Each number is 500 + 40 x the weight over its row's rms, rounded and kept within 0 to 999. Layers, rows and columns count from 0. Numbers have three digits each. The size before them is the row's rms in percent of the matrix's.

# layer 16 MLP down (transposed), 1920x384, rms 0.0504, rows 940-1005, columns 144-191
105:440452480526505439501518486493499606504482575535412515522490466501545503479573440550479482460454542496506538468439445494503544517460548500473535
109:498458480522507458445501408549493513542467515521549463539506518486458445477451530496515537436488569510529457474466531509516473530424499502547547
095:442547511478517471515511590442426473580503512464522548490455464492441443503454524504519500546594528560481487522467417483530441464501494489469522
093:438497443507542494564496520430397515483563516545522572538496515570553476459514479596441457465490451523455499492513485499502472436509512447536493
105:477492470506532381504475507490497477460480522517504485466458436474514513420432563481485528493432495491527530479530522531531566464496482534501476
098:453550482506428489517519505491438489499510565530500467485419522528389501525559566475489494520456478492476568522480523502561508509460531525443535
085:523474487490517401546500493467479460465509479535447547519450462483507473440538489490502431485541617488546524515519500549514476538577512535468490
098:457529481457424468446570492490521530517563485557533490466464507494479476556448518475544465416511516484550489521541442493481421464510477474482499
098:465521499489506448514450546506478546576469517503435526537478438577565480498564494525467537562483489542525489459490510502468516517408519497550530
095:508494399532551532483574514447521518485545510524422577519538537482537493505522532529532477565395521488454497486526470542511486533503522526566570
099:512567556414492516454484505560439468506569565500526517449488475409443456492449486508565465535488562526461513428511485430520501472544462526493503
105:516534444493492481469479517563498496620481507507537537514483517501542443494467506495525524454510559477599519516513519420556533526549480501410440
103:483540510516501494449479525497512539481492490520494550524505436548513530451552462472531512533496466512502496546530567466475455483449432519541526
095:499516483564498497495493492538507537524485516522492479508459478471492507547518500551565607517498493501466484549477470456520527510473423525476461
097:473487562466480449527435544497432479487481467477413546460496548527466508532493520436422484503462563517464435408461436536490544546524463507476528
101:525430432507427511546494536474509452603514479589521480497505500505459533519480567490553479547516501541457479451487500526531496514497451490529456
103:520499524491507495468552469481574475605483488445489587428498495531444484455531449500546484476499525473542568434487508512474467510571547556454515
102:529522601587490444543508567442504405530528504484471521514555510531536463462503452483513549481439521525452471591550507480485507535526439530532568
093:492516607503545500502480518527553506454549559460422503445515522488427458532494530453533519584478488480484509525464457521453507497440589491447503
103:554436455502508522460569495529556494519535479551481566453449438535516435549506575525493487445404484399518527513524540515540509463438530540503496
104:514454512455578568460452487524465467463444470514480502495524550475464565517461506489529494535554542507474576518469486499525536528476496486558575
097:519483471521462456529541452470494506477495495535581515493487495546568548469579561485543492481514455518419466520482540525489492514512510496467523
105:485545502520479484482496524512475515499536527480477574493546428475462478458525519537498523554541569504441528475529439543522534556491485444526527
100:523531505494444412437509527524495489551506557504561495460520640492513564478478439504539440519476529479556468552540501515570447495468492573453582
102:533528470482462512486528550519467523498555540415436465464522508462520506444529472528566512440529549436505485568536557424503507466528396488521507
089:495465432534464538460464492441528409534517528555551535506493454552491482517432507535456498450510478580465487460501399558446515492486526454435478
102:479523498508483442442575515524482494419492547509467472539455525524508541487506430482502500518591422540506490453525453509472573495467479490501473
106:514483444504488578499509482467513437471477561498498468543469449474491513574547448453435524557589521499451512513520494465484426485522477533494424
101:513490544444558477514478531504539404468497502533495494542460485514552461555521494501522508479602529523516481520480454434514463562576513593506452
024:450450446477497457528525504520562472429577506475540484470510533464450538444406533485588501531420497458515476521498551521515511507528504592493448
094:460515528508550509483526500506494521505486478474530431428512524508517485527516489520500457431414517471511525442487505467465481556513427495495485
103:524532518456483489567503467480503438502458568485424499466541510468456438503517508554510441455525490577540479443540495493498550457498459517477499
098:498541538511497485547482525474468519517522475501399544518483482528523502469526515456505504526484518459541514554472505461473487460482539482456509
107:508570502484515534459515519524479438510486521503521433521522502486554510562514466490478554503572506498455575432472526488502456490521455578420555
102:446533526432526549495486545465431521566495430457527530491575434538465480474558500540535530503414506544466473495453524453452455580486474470518524
106:436474464468532467478471532481534480456466537468501435494552508536555480505484490471548458509486525531541499507521500471522533487501497435438484
109:440450523481423466504438517463413495521497459470527475543519545541551475491478531503534488431505584516494434529530485517555470606588475535495479
099:466495537523513519435530431451521492473522537428575455532522492533525443503485443521468495545513410457562472486478472499481499455454533472473506
099:446488496513487529519500514507558490473472511463476477482482440527470488487447536492490526498521539428469391500470482558533464511496454522486446
108:530505518480484501541487567455455524451545493498529462478481551537452442452509538454511453511483499440511471489487561497558528536520521483595496
097:492437522459526562557506517486445469501534463516485505511484529501429499509452524484504504455545426511410539487494449469474497522520424495470532
100:532516477490496521497550506544440565501492521448475581471431456466551457500445543485604509480472545472470489503508462455508513478491519525447488
093:500525476433498474497414483539551459525500481487455513457515524506502488534570474518536528552560579501553445511523471480473505412586486538433476
095:479488565465458553465507523526461538549510518456480560512481516409486473443467506540533447540537529547429485458517530569460525477537485439473458
100:501435507543417527488464450533451509550410452510541465502505480516443473476562408463488533494502500460476501439481508493505539471518397496519421
098:503533508514497458516449500534488462572515573475425476519511425491428443505498551525509449495538549510501554428447487532510482516546527490509490
099:477513507483537478504486459499470482559533526543481433461495489553486469447505480450445509411509546519503461529399457481504473542495484483508470
100:502398419468490518453432483482532519502553529394508436495519477475487447501523466537458515516516472577512520513482522540543485522460463492515438
102:454445479511535430436433487506480581496512519505538447474547513601482429553537479488401529483496444495509524451521533489501472509570513510533501
103:486537488493584500508582544473477465493570460514452562487490500460523425497487469533439560528456491539449478526458449535567450471471521487469482
090:461486513556533550409435532533510492566532504469529509550413504485475486488465539516562505511497511511573402528573475554528497450569519510522547
096:588495475473471489540521469474467524508567505471425447416458450572501574534391484590519434525444506560526523456555456491448480537457575488536568
103:491576497573490442479513513511498482571478510466543427570518519440568487505562562531509480505476521559436507544518523461477482449577473589509413
101:490447561484494501445449508436579462476504494515411515536512463412472463493507488429534483449476420495453478585494467495541506458559453476541532
106:413446470542558508541533504481517494543478530554419448429562479486538499427514452480440472489434458478515503461514565500498400492487532553507503
096:508467514383487519514543377488517574512407537580505548587453434482572443492496525536500468536523449473497457490434475478439463408505508484512464
104:539531466545545500493457490517561483475473449507499505509407426462492486480526445498502559452481451475559513478432522521515472507564497510491473
099:499450453536540537526468437510489459539541490491390415536569476455490542558445541536488534449499483550645439513549450494475559534527534494522509
103:495460527545543479486440500527483443529526453511505448504514525472564477531460458506542468532525507559549523496507479516527533496541510500509467
099:500527473538425559571459586529558489469476536502504503498475512440569518429522567441547471457570494505475464471526475441516520576538406558489536
104:502438459535525442457519539504520547449508444547464505487447513532495489479471470500563514461499508474510576549500520535446447490552574480491454
102:521513498527493510535517448487531528551426493434455523549491503461465467528466475526458535466460519469464611517510499544506502518549503452504507
101:504495498578518437480551454440545525524511466512479534484551430502431557517474541471528504510480529586561499548485568492509445542489514530505531
102:542525470541454569502501512494462481499450542467501401489480450425530488551619543496476461498569522425510477435531497504472614409484504596551492
105:515458540523468531496544551473558459525483543526536541539512524507520477532441571592487487500596514510570458524465505536564474561472487512433586
105:531523532448506549464504423508439430458518515475476456516474521514503486538535505455474491453579428472472497468540521525533511512471519509520441
# layer 16 MLP up, 1920x384, rms 0.0544, rows 941-1006, columns 144-191
115:532512440511489468525557419527509531460475482517444487596531519508627532475540441459537468473573552409533454528488564479537504512468517516511560
096:532453537518427533484494547586464501471546499583468472504466488485483451517526498565511560478466493468453541626492501521515429479479533468488523
089:475516475444468554461472503469467487521454528552461509520500541454498465446495490542551485478526500440436449454481523483487508458528489546579490
107:451480485415470466558461534479518467542479503496463492549469483446489537449454524494494450469423495472506469496540415467543492492498468488463503
097:512499476557502485486526487453419541500421485527535570538556524548535490483537461500549476485449506485409535487482513488524573484496458505550561
085:482531481512450581489540553464510509494580505439483474445514509530538474555492507509500555538523425540509569476491492480428501520418429493524475
096:583566551448485525476520563492490538474461531560535398493587545494491510540527558451509498520453425546464523633530509427492564511468513465520444
096:532528542474452512543541577500487560509498508459464536508521446483482525593493477501476529532502507507469532501441491481449486481420475426506521
093:529549510508522503566599501460414428477529489441482467527510586553544454563459487555504585519498513462503496566485520505475492500521415513489558
102:462516453459497513487531437481473551439456463507579544422503509495436561529597498512518515474505436558434560486492590475438482445420502501510551
107:576512532463497535532524514508505522495484470512533520483532466461547482552538449464543575403456551469486488556493486463516447566442536508459514
106:546434517458579515547497477506448577457476522511528488559498498505557529516569473585400473490475435503433507551430474453428490476474447494499461
100:530442470465557492555599614631559474471454504491515427540469500481467559573486509585495506511522462487490477591503456472483487538524475528510445
093:439457461483515497584482485485489549521474449489498450474493556572521603535509484495504499445526534495510501478468478483438452538483455571532482
100:576448489482478489576493486537473464498453517491540550587500566532427490504507394496514470521478449505529496481442474476499564563479447509539447
106:486466495477563542517469485515472532516431511497544471474569471465481495501562505507561545506526518489532463514455529428437483492486475499534534
101:508530481522482554506513563479393550511522463444465478532492493489506512508482513494449495488437508473496603516513487461483531501484457458479476
087:531491530451589459449502505494536559470509527572567456549564538538485484459542519475506555517451520483470579437523523410484525497504480447453476
100:484510517419453449513519550508504503519502418510429516541436497507473542487571484531534518446527494480491464454507508486515590512424455439540481
101:530402526462523428508458494572409498484464456460505545491537520504495541549496503508495489531509580501478535515489535485528528492503531535533544
096:479586489419461493526451415453457558519471478491562510470502518502485530525485563587553474497549516442493464501441507494509480479528528515510481
105:505551461486505541482511516445416530465514512563550478552551471512526509552562475524497533504509567479428543523477451514501546508433477535448487
099:501458487455521455517508503460494520516548566519569459473479608517512544481487535500424483479449508475516465477610531466476458486538447545473542
100:489539487497453515533586465540495479463495526463475552558536544550558515516511443460469509439450514446459571468517539440482521536439540532457556
091:466512401477511459521440532465511445473556428511536510511537505547496522501551551485476503529465491511495514522500480511474443534490473491502496
102:507520402521504469553590451566551490481415545538457495499530544478538525568533581561499505437451519515474496462464496500467573498444421542499530
105:521466463549507427495531575506544506534475517505584544529500521483491539526484478479418494473521432479517501479562570453485495571458503459498488
102:522504531476490462476475485520476426474467574481533516453476489478535543542557552529485493470508503490493475492504504490440524531522513506476488
030:465530455487537499469539496494512582464495555536518522506528508546544517549490496548511521473448500428514557521448485436490549461415473462563494
091:447574420540535509559566486479482528475464483479494500536523490425479488482501524512569573531537440548546542481475492509481478497455490444521506
103:562543494445491437441548436499481465490475512562466537507498491511532531468590533560479494504491473524490521410487508489576528431476478478479537
101:516555488525441554534536488464478523451514373524511457508497501469570590498494482543461485496493506453503538498476515500505574492503527517539507
111:547542449534491559508453530578466466486512499491526475482479518440526515596487411544476546549513498567514536496448489450450491473439511468498537
101:474566443483583483558501521465473540484498495497567443512539513509502553505488450541503495549465573539490528460564487489441514530437557520484512
105:497513514439479493501490481463484497413436477443569489512462533488456515485553501482501470463465543506549497605493463465507554496465483497539503
105:505480496453457492581508408467484517506495589506593553521513537443544497525518467512471493561438484449471519539493531384488540541469457397476540
095:506459520454458466522501483430474416536511468430511484432492450529573457470569512540520514501463495471528486498476489479532431518456495511461527
095:535545513506483494530456537492524424440456405466493496533518544437499571576495546536460531461509482441468409518482481514473465416492484537424473
108:501405502483430544484521551465519595527503509474533458505486582572413493463502520533510562489478495461477517517551513466531456449492521485572563
096:478433431486493568480610478505536573444542529556535524491527542436465491489520499490507561512499449459514493481456462493447502487554525519540544
102:435556498482536505454461521495441529487489401469466568492519517572447477474515494468527494503448471493515505520542431471509549566480509528562433
092:527493514550514529530530497478484528492508522511504536493521546560574503525540581499473553540465471474435552518503498474525482525520469493495474
097:527467524487473507459501449525465485511476543495509550446547497503526592467557483488499507477480530488478469550547520508418514468570459500544502
102:509480452510501541514491484513499527538460505566465462484571496487519499485554442490506496509486499414527506467510491415500506479452480548488412
096:508555461475529564528546482559523544492494599483481464465490460573566473531521562576519589501487459463498546516422423464466472579481546513534449
102:516516445513523514599463464517454548506562470524589452544568512495504468506524504511497511474526599443529541598446567439421531515476455503502488
102:511496432515511438460432483473514524458466508510480510536494520498507555455555495480521548490438415554472577583498518505512520489435458489464483
105:456566496493459493489462482491515499473479527516532396469537516526534451471541432480494503452510479532501566587510516469481503492486531483627454
103:538526428518514476497530509465476466490442435563506485532585498525480465432476493501401540494506520420480555505457538486449565517478464476486521
089:502435465484485539495468520466500492500509458510491491546489529567516561505615551491517463531465501415510499538543567460515453437512539443480476
092:583508513538516496562495509444508512492489466474468467474627508552576504541512444478491452551532472473447555528494513511493508457495459500546499
103:495556452471554476475476537474513486518463514506500500550546475566491476448474574563505473453453504490402513533502503489519539542498459539503512
101:583462456448493544419447525512449495465496548510523547541535543544534509485504536526441475402527428446459541543539499489488617465492489502501581
107:510502499526523499515602492455546489495499493567518401455510498534604508564508470518467496565431564447483546523468508501491537530477514503537430
097:540539449471472576475509489498534506503478515521536529590572541502491478480507510499505524550451545440578495512442574466493510469462470429594488
104:484490447463510455475479484492515517493467517486483518465448458578486509432550478485483536525472504475551515503444441509445477605440486508479479
095:499542523400524525554521521515476548512484507476467522581472507536506548553454478485537547475486479510487432456560473493499511454437453513515564
103:437505431532569507558489463535457628519515551515527483488579487462569466434533546510511551501486477524583540481479523424526526519432510418462533
097:445476437464491481509447476491486446473495510534537527522537537461548591548473465448574512564542510497474504560566489492533492531475466460492568
103:459487431488562498504508544397530517477571448519499562516571533528475474544589475595536545501437511493521516519503518495493529505524484500476518
107:510478459444494489560472490475492476485519462505561460437538518475528561534498522519482449501394520528454501478436549490469483469524504483485468
097:526498490444473478496486593513584550521488524498530498558493530567576510511524495531513516490485476494499464495478532506500585506500482472516463
101:592558461474489445498527478520499514488439533523456501481519473466513449590449588512487494511477513510565496428505522491464537502480495512456570
109:504425515489506539542589569578476595539469483473529508550477472545490527578520495551495522543413559456519552524461442475418507495435478449472569
105:465490517369529514581512448527469490426427486429467469590454481544562472496561487551531502484530517463500455500497461497534565516493518505504484
094:487550483500433531504512522475395570454536480523575513503482530529493548523523478521506521448535477537446515546521480486432502494432491477488447